config = dict(
    n_layer=14,
    rope_base=2470.0,
    bias='none',
    parallel_block=False,
    init='trunc',
    init_std_qkv=0.0469,
    weight_decay=0.018,
    schedule='wsd',
    decay_fraction=0.644,
    decay_shape='linear',
    seq_len=512,
    doc_mask=True,
    train_tokens=83760000,
    steps=2557,
    dataset='wikipedia_en',
)
Each number is 128 + 32 x the weight over its row's rms, rounded and kept within 0 to 255. Layers, rows and columns count from 0. Numbers have three digits each. The size before them is the row's rms in percent of the matrix's.

# layer 11 MLP up, 256x128, rms 0.32, rows 128-164, columns 0-127
100:214075149123167106117142154130143132118086164117113074098133154098122113142152165086126093085099169138105130104102158116188098109134133141147107103136135124135149181123124207099165140113169121147163186120086128122162126111170110235098102112155112147069165112115091147124142188136158184164087138141079174128173211146141117121169120112099116096062087167146100143096101102158135122143096
098:125157130212136137106103142116151116104111160141096141101140104118151076159101131185099088054107147083091159125088043071118131090147147122097095146143119081164129129146144196152090066098143139148143095176122075141112159130148096138077152111127087109178083123109123106105045135061122130168134125144085107095122130114148122079132134141149181045113114163131132125164163103159116094160177
100:091108163099090123152148142173177121141132098094163100141159136111093139084121150091091145160126147100139090146156126106074190114155089114124139150138096152106101114150131134105108203109180141135143094132090120122211101137122061123182113091131131157191112103105081117122112081166056199123113116179163155074130157179099066117114115122128142101179150131089166092136102086070122169067127
104:168072148104120091176195124167138105130121125155163139117154159055103123190097077107119126143156111132192103127091100095144123152124039186116137110098104150138154128075197145119136140102121132156127089108175191119123092184160098127147136130144143097162125106164075129119142130105158122062110169101083133108196125126153117163187127076120088150132143150138101096175081089195133119160113
105:131126143164167096116151138118108136124094115100133143136146121097143152141107124157113128097087145150076129220143145186174085127167143159138113104149128126064111160109078177118129066160162095165147162123122125193123114188072152118116142211137115143143121128207178127179132071138201160142165102165144064096122074168174139148084088114145119165111109105158124122125133081090119098107080
104:145057069065134178070145126169174145118123165126101160105092090043098150120120114141125131153133153163129130152121167108088095080101091131162172161145148104099192109057083134062097101171130137157120146071112142138117168145174147114155136169098155121178063115129110126148165113124076116169129102169128147081155121157072109125126115086162120141188108145134159120134108160081112180105158
106:044121078148081130111174154141145084096154153155101227059150188075148137159108153165101146149114175134124111127129200050131079103146157116150136084147076129141175121075198134150162104153178138112156131144178095129064107088134119147145100163108119213147097131124132112151113154074136112136132155169136147111133176144093122114146125151155140121146112141137082147137123132079150138128118
096:203149090084131075190123095093102078154147130127045084170138141163120140105104142099139075097147134158090095149141139085124091107112167111121124172121121142099142153103142141152099104145122131060167128212088103155114133108118168204102097113093154140126144095143162108134095166123123029108119179164135122139131144146156124129134128089096172090059125123172111141099130106195108131079099
100:105095142149140088134183137163138094121106141163125124108119126139170145082124121131138099080160140124133128109143134101194146145118153120143133173173172168077091164083147142189186090129199097132131163129174133099177063185050143164092118134088123118148141118121104114138135150101143152091096150091139100107107099158073165147106169136130106152082080125078159132083083080121222078142180
095:121173135162139134180063138157109128108131123151140096108110137090169181088107155105036074168159153129097118129138131141095183156127140125075120116043091120105105119119135075166166161117086126132111177160115154095070176060136106158096107151117082162124121115122097117123092149111099124143144093154135152082163185107087113109138133154183078098086068172130131206113167118139152171146125
098:136111106120114120133122130103143140132129104100132141150060134138128137167147176204130111071191115162095112117129120250099153136142165146099066092149125057138139085125098115136106162146152136108090082175131134078133137151130143163153111136154145167147126115146212076099074109144114143169118182147102199169092099123151149152107134160144151117160121206133154149126064160166133152162162
094:113120157115171117109057161129089140129176153097098161083139097107108181118135094117133105130179051134143110113099158137133129143130096145122034180137198111118108158115111153173148151169115130155086174131105138146183106070125103176153118166146086116126130146136062178145115140128093162145172145162169146070150098143123080097156132098136068116158058132107169198092133141093135151160168
095:109094094140132095150148149143064153096165145120115111134074088088087063136123102153101094116087121155155150105180198127149109151159098183126162102137112090157187102122141112157137108146175136115056162141169105181085156115151120134148111118147044137093077116158094107036105147131158090103127143157149079183123097141091095132076174118145113078097160167121119168130153115131156165177107
103:087115147124200138117128142109154119103080075135115161104118140117181069133084108185144068088116100155165115108093150124131127152177133142111108126130090115084145197123151157181114134128153121130092168180158099155194143119081161124105168167110108094123097166168151151139120101132172154153190089185178129128120161182120187126062119093150159192117082119190115165139122127141171166142172
100:126130130130098182077110158173112152121108165073159135133157121121136204123179079129172115134101127163125096148188140157061151121124138117189163108216165112076151062087145105143103111141246075091160167137131120148130152166152151086126139140075129082082138140116077175152129132143111134148086108091125107068130096154148116110130139120122147129124082106152136160119136115168158072118111
100:059166098122143129127120184115133169153167130146092174119133114143100150102097152067112201119121170147103122166097128157136084124061111105046130107051132133104140149120103070125119074088119124114129150097117175136124142111147118070144128154158113104148147145156147133093109104123155188115118136120074129137159138106129109191111078079141104118114122065138145162132091033108085086200177
100:067079103149133125195127131135079147087159066175155133108138140113093100110111054151106121146139158101113112132091133136143112060125111171056105137123099211176095143139150119094124103142169121179129064108127133213124172136165121112140066148109152107154164170142132173148142087070190082163174119158145111134151161154180127103079128093119110122135149140095122145165159093106159107104127
107:125131189085150104210160102139076108198097107109081159142196133129211113087110079100096128164126105186127193089141097168172182134147109070134118116162100111114154104052111116090040119133103071091166139144124130138100147112126116102132107118156150127148125168187151165131123059132139145131109143102136148086145107087133123184090090118144156095115148131133120136120125086160154137132112
097:139228134135113165120159099145167167138048112111141093138131170125125125124159083172141153108134053141116155164129118128151078110172049161114172158122176150138140080078131131167149140122120156063130176125092179133117118105089140106153081141149121154110138097164172157097108063161124130106172134162095081063101127163127100107157154161172097107116129119171051141165145114154174132121151
098:159138207115125172122103153175112101115111106140139213130120082148114163198207114114121125132149059137102145129162143106116089188097144159164157155111146068145123114087106149137121157136147135139122094121113170166126120122126095170140183140158155088056097189125068153127112093126140141171118139134156102114098108115130146107123085159180217172172090145132111107126169068087140150178127
102:111121129153131154128126154124142103069112114195137057166171131064113067127141116150156176121082138132106134132142088203130116110135146201126136127078179111097076123133133126156151098161103102168142139142108161148081049131098141146142093133138100116112048087125139131107169129150105089164118179139171098102092172158176145102144104232114169069103098115129131125084147112096129145147089
111:123067112103131115137133147124083152149104128108154123155124118104156118082085087074084120203126062116135220137104153144127119124114174161164172123090186131140099058121130108096115127123134096088110137142076153122110173077118132160141104092147103149078126120185090140081186132113188103133086149093137154192099147122144163164157106115201095106183137122086092139132169123094058130123150
106:104084067135137143156096129155135097096163066124164130131108096147140069086099106120148103109074132063141130163120136111126092176170101105121126141096145147065184146151147183149156158161134136092136059135131114145175030091140153175151108201080097132138127169124123172126158157130110122144081163173060144123113109090154150156135138090120092083106100108113173099122106176073082155116115
104:133182108128151184131120092091059058146081144140126137137150114140143181175089159182128143141120133151161091157128154115122154116122126134117124131166123147166100095189072149152122132098128121098104181133112158098103113107144154102195150161133126131167168071166181164055084097181113084145178107106208142135075158106085045147105122094172091094119139136171102114130100112080143140125136
104:152165104110110117142174084104093087161149210198102137124155138128140188081152139134143125131141120115090116090130122128205108103144158124141104101071103131068183088125095105122104175106093124149071143155157148136119110123174154098190066095110145097095080146107114122173117161151122053112128161106088135156123175076114161140197142127097175169127127163144160125169119164194132129086104
096:092099116145112065113179138122102098169153125129145113127131089090123169172191094118150158096132199140173121109207188127132130189109113127162141138097116114102108157094135161170136164149157176100072131120148141147168186130095095195141119134136092137089168104161145112133062067080136101145090127049136147105059106149136144177096168131120157169149129118164109097101074097093145132131111
108:125139113176095123102155130172097131170137106130077072163098137118073128077114120201111168100142087156191130148074170117157129146122073125114144113177168163130094146108099102142095146099147136140143140114112072185065164160103080164162105103115078126145129095103147126231117106182116087140121176099071137153126142170162143141164116148131150180145125106093117181191172121097134163124134
095:099160076144140129142149112146156094192125106116085126096101096142177120112128172131145132132113113151106119151187114173087121172127077069136123129123144114111153177101109188139112120127129082100162070148176114124141154135165095167069189132165152150093125152135137121191159060135068135165166163126150141142150181160116132177209058199139151148135151142137140121169171126143049126139161
103:143109197155112139170133108121149186151142137138129114159151172115114120145093107124142133190114095123161120092145108125134067197111097129144121110115116098068062093192168190175133091120042154136198118160133139140091112060170120105159167140138112193053148129118131148141112127156157136102095104091152145138140119115146091171089136145165074131084157122112156080075105161101116119065119
101:147152151112135128142081138121121128170106171131113123182114171108117163104149078135126094159117121089140179133161182144197111074124143117171108137120104067208184164135215114095116131067150199128144065123061126137186108116117101117165112198146158062125155104157119144063129129131140106100110115123140058113146119067157151117097127115151170145118158111096135100123136140102113171141088
095:117169158168085138146152110147153122131144130106143106115080172162088109115146110123179085169195180106168134122148110135113142108096140137114130126098137084186112106119119137096162104152150110154067098174055113126165135107137197170170084157098175151162186123119107201203112141085105158106114115147067154135117114108137061077125149073150090176116130091124149185091119131112167075142101
100:058158088144112150191128168135116202140143176154094111095112130107096139102138086127137121155127056124161152129188117142158123112071134124123107110166111056148088124121131129124204180158114078100087104107148166097144152153126151142179076143152133067137147124164178096131148115195128128169118123094169171053131108110159100147114141096118094138186095155119104130114153090111164149161050
101:136156158113148096204188161082136123088147179104165159117148123113106095127090155124135110081115143123172184155133174104197098117132154120178087102111115186136130158092146174078163069155120152115146123102142153103187086174104148082189120104124106113141142154128139060190103120143086167096134129111106145179154090133114142108083062135181135187144170177126154178114165110143123093130128
098:098104142119113120113059135108087141102079065129156147143179096171077131127160158126163141085042156091183086141150094152115169150137195122115095155131124126171136122140171103124145135117128120115139169129057196098094135163144224080121103086126104136131116179118178151108096105110127111139075171097186055157138140142149126127095120174095138118094132111164100102097119159089140089158135
098:160096054139123121046096133111126109128099143184132149169158117172117140135127073151110182109152101083161198183143122114113108109113177136145149181113158156150195121110094131067160103118082098125105195102122122088118103174141119078159135116117185108116152135156058053153150103192147179101128148099126102124137136145150164157127134146136126110144156146129120182082096069181141086122119
104:117087139126150156131201166142163145110147132123142091163160131116040141120095134091090178090115179131134054119078157102094107149177108148147115147098152174143154097110095077169112152109092137136173071099145156104150091121132164144093111125153171100141070159134118129177078110131114143148098179156124073124091152030121129141112083106158072151122133193160120173169165124115156090143115
100:165107150125097140135096115145095117107145131130125119101103099157090101106134148091140121160103142104159055052123111140150131166110056141147071123127107192118128192149088221163093174127092134084118221062074118133129123138080123120099125191118156191167115136148113123090114125156107161094197103143199109140087110145127077100165128159132158096154093158111119109159136122147100139116116
# layer 11 MLP down (transposed), 256x128, rms 0.315, rows 128-163, columns 0-127
105:182100141155192056124153076150121192132148164082126133119085085117163122126124085158155118144169028148138112105112111123129106131160113149150134112126110155107132133136107142203089109154178140132132149134089117168110140165108138079049085093115170110158122119105112156144099144123189103132132149109120066213144148130117111135151178113137120104180127107105179138181124087139093034107140
107:082136191147069160174142151137122160118124147082092159137162106162097179131156097116145127127153188063088099107124116171165142087155145091146189156173152133139093105132103105223153171105119137191062139131133112109106157132100160047104131162152167129113117145140130179106132103096093145169161104133195094084101109082140132116141072121089093105128129120118092137152111152117157102138198
100:137157103046094116102133129177153112140136124161134139078145101110174168119145133143163112062053115106116062112135128148113119146150147163089092167117143069140223116113164168139176140105091140165129162115180139148151075131184174184128134153098170106096158158140106144162104130120061139085160098160100123072170147148096194082141148164113178164154123146146131151109124144167144141139084
105:174164126113152135044148116107087098159124113114097106135125084156076091120135109156084090145129133176098114088169157133111221096111150160165095152151154133117095127073143189158162046124128103120141155168106145129086133092095145154165130119119103149137110107092161117090191133137147108100142074114133186126097101124134130157194134150101163101160117129191095134163117124145116242140106
100:056092093101139109141128145096098119190140161140145178128113163162167106133096171133154123085178175089156151128092138101156133120123193110151124131119133118107118152087159122137066147119138117087111170074088119081112183114073146127126162147142107178166070175115126044111126160178105162086190096112116130158152148178122063167135118136110144180116126073163120121136143182077119132190101
095:153132148115078136108117161104078060136181110105146114113171134118083141113139179115111146114136114091127153065070122143188227118130124137152153125135172167113159051166123096116051071158151130160126135129179133105093142082108184160187144108052135155147136086134144143104122132171122124109133083148152139102100128117142147072174103167158151133136150159134071069065144137131126125131169
104:115164076117108135109114172179078121091107157119075115131136116167069180163214147147131153150099095115164096111072057092218118135143080164099117101147132111168157122137121145061150135173138102171137166184160180142147147130096113149142104140092119130117119143106098083175129108133120158145132142160135149117145101132089079145142109110120131124096173128117138203173138153146142224134181
095:103136091094077154123119162118155132208108108119101113116125079147061157149119138122115076091104143086133116073163136109158147098155160094116216126161150134154097181139097077140130072154206095148122100113147154088169159153152072160117105083131113149116138137138093086094176128193167120152103096073163120090106170108122089121100109126122104107161119039146074154133100113148113136120178
093:134124107176192143185128106109163146133070086051124149147141110153110111172193151141163119114083110140085166102146138124093139117188124135101148166138097078170118140145083171099113093114113132090126139030101133130123062153124144131080108132114073133078112099125163166131165079184066113105116099103098076161150091108162147115098143125103133124126170176151096127183152135123132213132116
091:089160115148107108134118142143115173061137142112059154171143164128180165144144178138164114122099131092161109130141140119184041111129070141161115189151143053133130037108106143081107108119145223099160115131092143182151077107140162120138152131095138130144102169181134121141103101134154121149152116167069168145088110135123136133072066101158146148122165091144173135162136111169120098119102
096:152130113122173138151190092105154096113074185121147187129119116144095125117096102141129120166118116042082115157099138137137166113133129144128155139167101059082150084117121083181159178146135151132098138170152091091084137115097103154196173188145140167182140103151147116187134125143152119130127119142141172129153123159147161103128114163157107084129114127088116195136096081123227062177126
099:105169132100169118150117121131175104098126107170145134134119073126079084143102093160129171131073139072108156139128169182151164136129067087118042143144122122154119163121153166169074139146117122059165098076108059141141134156154129056158118139133064117170110197136098100134124159114124085161134124096076149090137170146140117168122140156165146101105108119113135112064113165093108042106142
105:188113140153124148095135169154189140162115146107098182156126172136098100129134143157109132139172185138145123159078087126183138177159109150158128070124145145111161134119161107106139082101116159202098064154123157127116099123180189182158116110154136077108091164076098095135047150179102112121094100172146144125127111082147130145062096139129161162080095144172076153152124114179151086153137
103:088133175117134088139149071045104142158054134126137082159081177138130121097133188131178136136121131141132113142091147100153113150096181125191147130052115106142223117071137088112140152144160114100133148126067117091156130149101128087186149061132120179118131135191133106143106136084130090118170150112164175140131110165063122115134088151133135120143137198134168110154159124129146163166107
108:160141092183047143088135109102130063147129144138109107185077146119128122082129112121099105136115223097132148147145143173105162118172138069170108102092164158122150095096078118081065097145130151114135111177111126112121125178142122056146134078135193122142143116065122172109106146118088123111130113145109133182085085120156157113105119123119073151102132094152073174185135070123160111089110
107:177060225105082143157151103152132097127148133185127107132165072141115096133144104079121094047118107102066113152096170119132121146099141136171116138080144120118125141106091151149158143091131118105136158099124131128118161108137102078118163179083130103131067159157115168123147090139142144116161108142119110128187157061197102115167101148115079136165149181106148104075145122163045088170158
100:152166120117147096123126082143144092131050183168106094201112153161134090124129139141145087161113129150135139102108097105200106101117122091162146111177119116104105169141160119124156155183146186107128173065090077124110156108120121178086193144221121112121118087137097153057166113143130165149084100095173141094127121150092153093170169125115138127137157110110115155129124059070107151127179
100:167125106132212085111149111145073188116102127102076136144127116123174170066141158149166169114144147097141096144148105148145130128203139100148156105111043178093122098178119158152160098094135109109109163098184155083121083126137063150154104145078151143099123103173130148132155085112132111148143143083207089091099167116147120129131164131107106159140123168139118184117179124072121057117099
089:154089155118119113125079133119084158052059115142097081123079136127208124074108133122131071162134055089162127089092107109086132096101108159098141165117118124156119101165104087068143169131135147140103085176114112181099080162175080135123171112099142125114098161145137226149143167156110126155148151162136122157149141157111168119145096116115083108117133159116075130110140145205183119108123
096:204114126116080065141175095106154136077192127124153115116163149102218118126143153155134190126096097152085109159087084150145106123148171149078122136140141103142138066145092169141112126095140124148154146115160128150124111099129130093108118083084179113184145069137166123120140135109110103129172118125051131141130085029143144092114097168170080085117109160172145113160160149119102065120139
103:140146147137185153079073157070151140138095088184176097119123154124154131128103103119166147148072115185111130238110096165163146123123155164133093159208108106095160086155163145136191104122097080122137125116165171098133205165141096089126069116107121133114135154155131139114114119084121102122099142115172108138104130103145088175135167134123173173147165190102136099177173108095166141133140
112:180146107076151148149102158080197124106101158163095143167134131142106191173082090160100171156138100122158109171152071096098155110097121101077180133109120131205206150163137114141142085207147083152074186156116123118118142168125163172124082114131072102136148107152122087168111136140121140072121081129142127117111111130125157099138115121156074117119151112077104158152126099096170093181160
102:120133123072160106067116084158103191153183130113149153165177116159129116153110126072121136148179055122128156102137110120073153127122097146086170156165139161157057077143099117184130155123152119163167137128146136125171156144083187105105099135125140097158201044151153171171168185155128153095144125082116059063111087132114129128120135096152138097108127128097141135118142127161131084134184
101:119156116138124136152140094133139100130138123119118138141124167128121114197162085156145161056191139192107153103120161180119084111149088075097086139112142103090130106098165138172131096131167104083152141121116182044199125109066185064142093141076085080134148151113167153116104136101058136110113093116081130120114125111134128178140137158188118145108158151125191118086072132138179087124136
103:171125077117136158115130163111144123185112061105137114142116090139082118118144094099127135078181064144128209188131116079160142150193115104101157104111144083131142114141159138141157155123157178180119150097157110129135094167123157179103164146118152100099146157137195160110128123105131148129130030145092119131111154175077127080200143133182118137129145153129117184092190146146123167152187
102:170097164131153104159107083143132131137151198108103075122078096114129120096156091125149101101126085117126080131162044166119145124138086110159108181110148105153068161157146138143046125148160171079114134097181099148169107090149124142128168147160116123106103120081103147157081151123128105156139133096113111158166171092098185146139190123099040100080138076147104169155126171177114088153161
109:151123096136118142140136125106137129096193101145135109086139114046136127157156094151137074154215114141130116146094145110136082144144131180122104150145118065157117104076170129115096112209137158126183133135122164137179151169136060114091136150050131128099125167089151130132111092087123109106131117144185135125153119169133114127142088137201135151129201120083091154131177146148151042095072
092:132120118150179101179157137116104068090138119126156137116097170139136142119147156159086161113163145117127162155171125068087212078098139147151120107185092145129089134102126141120151072110132152109119153134115141155168084167124092109187140124135123171089183153113218144112174093114125097091069127119152121158179143123145155152121168108126066180171123080154138134128168095185099135157219
094:182135116182112122161046108118134121067154090178098109116107132154074109108121082172114141148132104163153083166150146162127160079094155110150162117101127166090185131112123164095082106158127119055171090122119146128065084102092147121142114161129126114039137139169136128109155157075169098140109120155194180131138190103145127053130100133165125093145147175117119141138100153127160113162186
099:142132165149159119123149093176128095117132152114131178101145087152157110134127139133119093132113036133153119094118160127140114080150135110130132079168117076091117083115123114209066202182140109127141108115152142194165096119135144064176144090093116175109159118120118106108170158125131147144109177204084073123167148133120144185081117102149106207135165141108109107184119122055139142135162
091:189109064160138110148144098156163146095148120115099058122126095162142107064125176179178138098147124127162142138139147100203151115202086143102209151157140092156126143092159138149097132156151147095143102150118189094102154116103148124143151128143076175128080184167126082116140111169156132104141119125120153134195102101113137104161108159138197093142163118186140143148201182147173144142128
098:132123124139125147162152147170133080144150096107098180150133100148175129148116177173084087056099111078136153127161135094155077100073086100149099120102140097143170138136131112115127137141067123104143141066120104099151096142074152126133135147096059098145136110116182164094094102186054154137140135046143152074110097095134153163089176099149090186127170166156132113114166162152068092114160
098:127122137153118133010163128097176178184128165111177147165105128125128131100068075078118129092147106132138141140093099088109109161151182116161085145192187142103098077146152108080144087106088085143139169147100160126104172116118135087137086118153162165169154154130121128125082055111093152153134131164111141108115132105100144172104139164139132141104125121110179146128114058047140152114083
094:172099136162107141121061118138077127145127065096072142132149076128107127145102120097165117176111138138170130128134086147146136122133099150095120144097125132043160083116166093143101113068128171115131104069158066142103127142151200168133149162082124088119130078118068120049094143069143100166105131119104142170125111196103136081154154163115133133117130061101054180123139152099134138157159
090:166140099135121138157102175111163070081189152123083146096108144137091122165103190103162046102132130120111108080107104115116107155096070133128124124111131111103085141081086111139137065085084093160147151130083093159112130123101173100097135125105121146160148135108107186112068126118153131194104137132126176135090127188118141152154136120125206114105153145139135150161128023129177056168143
116:153127155136150121125134099121122151145137122155111134175140134117132119176130117120123115143118255128143101094113150115118114150064135132143088123103143127147134117147126106124095163139119145125141111108095110147143170105139127140086111169156098039108155144130117140109125183127136104127113169119121126094167158143114121114134164120133105112160111132100131122114093127113137000112131
# layer 11 MLP gate, 256x128, rms 0.309, rows 129-164, columns 0-127
098:066158101128125144082083131117106178119114121122159139151129136102115086151120118124143062182089144081130116125115134094148078090114121115143118117148086067157116095082130136144119127075114105104132104152078087088107115147055114140132173062096089120192095162141180129118076122101127148129150101075151169130153134086163140143126142090157163081028131054106073141170089145167117098179114
096:156133079202169171209053083130134123079163138110134108130112148148175120111182132123118102094200112079094129135077099119111131117115118122148039125064139162158162111136152141153126118076114106179125147169095095087144113099159129153118092137084104119175177131136156113118127110081123086121123105133142170084133122129130110139112095067142131141070195099087143140143078099178114124096070
104:117139135188117129137141124111212123135153116174085144127139118083141157119120140144127157107142126047127158161059086063142114162153099165105121088137089082151129114065143096177093083184156134151127098093186107151183118133158170161075099191087102137124113095178127150120123135050128098066188111112072153111154171090141131138143156153160166162145105145162132089160105142112155139109125
105:148112125083107165168140092130191205099131123167170058141171172174127132183185079058114137109181075146129116121139091130138109084189078085152078149114126163162202138129122127137085125201081111188092142150158130118076132116142093110140135114113097138150101115135145114116140128117122138145137145097150191108143117087079092131093149105158140150104141132124112109141062158183118083156106
095:129105091093092160116154167173067145097148080146116137166119110124133089096117092089091098096136105126145124158116128107174157142104170148156079139111181134126140132073126084120188080153142133135160153146175076142127104149120090122156160081144080178138158086158107091122161098106083098138135100136108076082059118114089167122148117072180152148170121129107058160154166117158031088086115
097:100137182126118131103131204212165188142134121096086154149107135134107149123180088125098123226129124119086096139123103131132129124136091101152108107137149075190149093150084128164118104150154124124162077153100103117103107098115102190150112122117123122122123165148164129119109109104128130141162134163171122082190112120162094083106080142097132111016109089108080148146085119170097059087136
092:137121120067154083136102167162139127132131125096080107108158095113076129141105175074085146114148141161137130140071142086136111179149171122135217094175121136178184139128094151122141182140098072121141124205065071084132075132126126123105140154145093101137132109178190126177102155098121143148187106181174163154108171095162102131142152158180148110087153107144120126118134060146113130102157
085:182063086115176132149130136123128096165127127094143150099119097111089159129134123162150139165085120134175092130180189098108094156129125174132141103174138102119137092113056114125071075121164103134170134117112207117153096127096206110170102124118107121138151162136097095155132052103115108122120067082146136174171114101132162174093093118124079074133160054127098093151131141173108123193116
092:035093098161191106112110147144135112143129157126101122124146109084150192119156089105153093126143097125052122107122134120113141151096128135122145117109156147126065108147151111160121167114137175118134130074099048142145098170171120150175128131123139134149098116168069146087120124135143074145066127112173115112139179121139119156161206094110163089113141177095058184129106124110170173211172
096:158102123170117054143179133175132182119191083144133131130087155120172093167116140121229052158103148095135137130135127138113159109148177172140126143143095101162088107114132148142158139141174106101122138158146098080121136111085151129126085133111021095113152138096185092137125082127134154106110132163147127127113130123093086124146164120046086166119127120150157164105112117172189172141189
094:147120077135181139139076101137175111063141097163067108183111150071068105108131127122130122089144137147118111130154143152100173091159125176102144065205116148103072145114123164133122136129127088081094099083159086134135127138126119154105170109112120098118169144129126178170050125131089155144078113119165146179122169163076184125164154086111143155105151115090187108127067165109188164125132
097:134109120101101106150131118119120158130102117160146119124096132100114063104137132189186140113161078114197152167156100109084152151161101155162090122139080148148137108119119136121113119111120128158160137093138109160085150068069123133126113095151111092131062120096123055117066144149068134076167127103095113233107170130150087127124133115132146212164108165182081141131101131148136093169209
108:167105115182093155081142095068128163139144169091110095127112098158133135133138094112121127111087104139167142141118088127127107140138110117111092107167139084153103115102186111138148133156144140137135105116062132076136071144147163126137166109105130110153069195154178138159158179104123111165122161132105073111103092087167226186157103177171060072116148069195153105125106178107086124131156
094:124109117163094160130143126147092162129122102080103070173100133068092096148159062162119160173096159141143117130145096168094136112128068119126124208204113098141163125119111121108126096152209087117136142111082130123116090115151198112127077122108134118094078149089161145152106089157110183123082128118151099074090168169154105144134062116120136153139108141124201172093101121153124068181139
104:103143158139141082117147192164125118115125194174165050183098131100143224160147121163117095140156144126147096174097146159147148139129212120158148095098168095146086125126155146099117165134118129137126123146161082089112096130104130221111142153071179123172163160143117169114129072155132164126136152142125119106135177133104119158123095134169126206107169182100094149155114169094091101139141
097:124167148150122144135144121154146096122085133139179066173091154170098142111103085132073134106129150176052119181135150095134158101183141085067115086163137120125143138088125091109131112196079123203150082145141085207117122142123135109129156143116157105093146204120103173104080164117151104225109162166123087075154144120145164093111105146124128136126101096143130112173162118135083093133128
103:120137140146172106168125137144143123109142139179089102166190114192142142094147101148120125196145133155151173131106141121128164160167132078094103160105154078174125122098083122157094147122103067093143113083084152135144127080096127154143148178132124166102118120191158141155147046130152082152115131145139209041100127105166096192083108076134102186111144111070130098155103086108149121138098
100:145172118091117072112188179142115087100144153113123125166093094156143077148165110127116112139129128187093148152146109064090176109133161094171154123166190123147147131116187135080096116093090164109183134094079114156152117127176119111119148203124201196173107136113105095112153095156143125142123137108139172127169140119087093078102072135104101112155135154143157168134118064092056146109094
098:153212146097144147101128163204141155140141163142159136159064125149215096167158095103111135126111134115088151129178135102145145152118111121163101114149094114170123157108130150150095081119152147134108154091113134133136108101096051098111167114158135180101118164132162092145145062118130079051096144167153072108094122123159167140075085082154158178162086153118131133165105107055083121148098
097:139120124148136080182150125130140094151171175135097073074131135129124126160122183144113082160106089125104089092199121115116170144092116140135123152131097115105148113095108150140101141071161207170122063152117120155188184199117072111146097175080079160108146098128135128143109080098188168178125191120078088175126088062147156143153131135086137099112135090106160104110098151103127109107125
112:180164067118099190187155112140131137142210114097114127117098123150116145201173077133096141195194130114192158144115137129175141185106156121145150117114116075140095193105135179137066160150145114135166121142150072124149133128124101117120130142108139181191089128130051136146080158116110143107116122080094082129153178174151150071124164111112146128102175089122105106118104117146158132155152
105:153096139120133106145143121196129097206154088144116126116145051080137116089110135122125148058097185155083112100104107089157167140130131162091100178093140090174147133089146101112144151124167066124143176158149081085126181131123175124166134113118109105177099087123167156110192119127184081183151138144047143121114128152142084101141148090149119141130173122088170116185143114120065100112148
100:121137182140147147170152159159129051155096137138060071117126189094200113158126119141164163144136134121132125171095148164115138120116097143157201117123145131112140159203105162142141131070090079153131162148112090086150167049139167128176146142109117110164095149176116098063108106138105092144178146109140159162093114088096102129132056133139081103165156130089123174123103173168135117111084
101:135111134117103157115160122145145180161149104140125084144166100106071100177161137085190168205081075127159165081122125137146180139056111157121093145069134137207074136169148105165100200179140117104146124130100102114122096181076179141136145103126144161164186151142112124157105126142106147148158111119114128112110145086193155123107076129090196151141154113110113127162081147175132139097115
098:094085111128119140136097161115197167096104179151052087158146135175127102153141070125138098214120136119125111144115099123057136105086116137122149135103164079123137069105102116133162095148106163084161069161135134124112065152158159154134107149136143123129096099150178102104192088103173146098131114209110199159178105158124120093152105108103132164162145121103142162176130161139079135140183
115:118101101129143116105161166142115133161126140056075152136170130123172161141150153105085107052093118116079089154116125178126127174140117085142139077115101153071172161077109096094115134167083111140148140122102097112164035091195173106176125119152136141106101111145106101184144108133129090137116213131085076100125089117076123078134138109125095169158111123082195122146096142126113139103080
095:177107205127123182076119145132089132078131169100154093084096098106158122174102104149107072145127108154122144132090100084139099154138195164125136155083131130109114164159114216136127145169158117176167183129111090149114196116113122119064081082084165156179130091137110139134116094154134208126126139118135160088151117104129089114209122140112146063154186154128087115122146127154139122117116
097:131210117095095133123151111095097171104111154145103171076124155160154131112126114142139110191118117190136154178141155153126135173114128176155067147188114127139167116104080176091133167129088084102126113147196083131186102133139143175163088145118103163124163139177155067118104121102053124122157150129144180122112140108084062115145200097108199101135149141098139142140109137162176082123111
098:183129145199068160158105075146086099116127096103133143126151093100139118179155144119066058125162102167132081162138122117126145137142097105161120110192089133149117150124079122101152080175108057131105104083153072181157177138156161133122137109123071188150090176136137090201145120152092151141096151129146161090093148137107089127105053143096105162132132084111169135114095096093144095119144
096:166100116141089177153161178165161193123136140100176093125128149145133079129175143150128096119165082145105181148122166132080136118156115096098162134122119104150121144109192101034104140161165142132149135122141148185202121166113169051133132175100159175139113132096180126131166121132180138094170118112101085159125156133114139167214087197120157130130132133112173151125108134146152142070090
100:134141081157175143082068118143171124085107123079078106149155147081105127097160172053157097129107139073167143127093171139119195105147072095131191167127162120150074133152136099114127131161131137151086146104149089167162164140121087147086154107110161132079107125164161098125134123158153172074094076182173148100085100081142138123146135069129159163143162077154163113142173136088161098163142
106:128119132104166104146136134128064144123143119095110141135082118106050107193109155156154110130132043109059115150130105043128120149107158165111138124107097150146138112103121192126128077134135131102205136137143117179116116138165166169157156125146169138175148149151167094160121204217164114123157141174157110145146139133145118084142095142048133120125134113095134086094200120164099073142126
092:051154099180105134097137101103105175144166150113110104151133133152138153174153154122134100172083177133098110160108114168118148182152153108136156102152091025112152133093107099074158110091093156169179131141126068105150110068132119155120141132202178088143113135087128173136164118139180142142106124124131171132139106169173122086196131104148167128113189132165127118174112122156136071193148
105:117159165130203137192123102114131151121176152130151128144137160071152116125140131115099118138162128119130073045163115149163078077123082086151181108192100061175123083134119139162133175147125081166197116158127152117144135117161133164123097170117131166147134153100147093115098087111111110148088109100043117146112204117139066097115116124133114092158108109126120099088101136078131160050120
109:127172152145153136125199196115115118218107128129115089167132136135108164107146124135140112146155158131215094137110168182076133172142140104173151138120139173125133106075156087131132126127122101112140061108108181139131080081142159133099149142180136052093071147161168109166114098093157165108141107143117128164112098092179078139140100118139068123139154136169127114152125055096153148091198
109:117117095091157126130103140126194117063152132141111152104174158137140135160196159126113111110127111142191141151171166113155116164162151091074123181139141094154145096136105100179099080078128079202181043125136166164186120077151102124099163104103124132155089121088190103121119123104102159165135167179133168134155158118160162122099134141052118105140124113096189101164104084102102158140125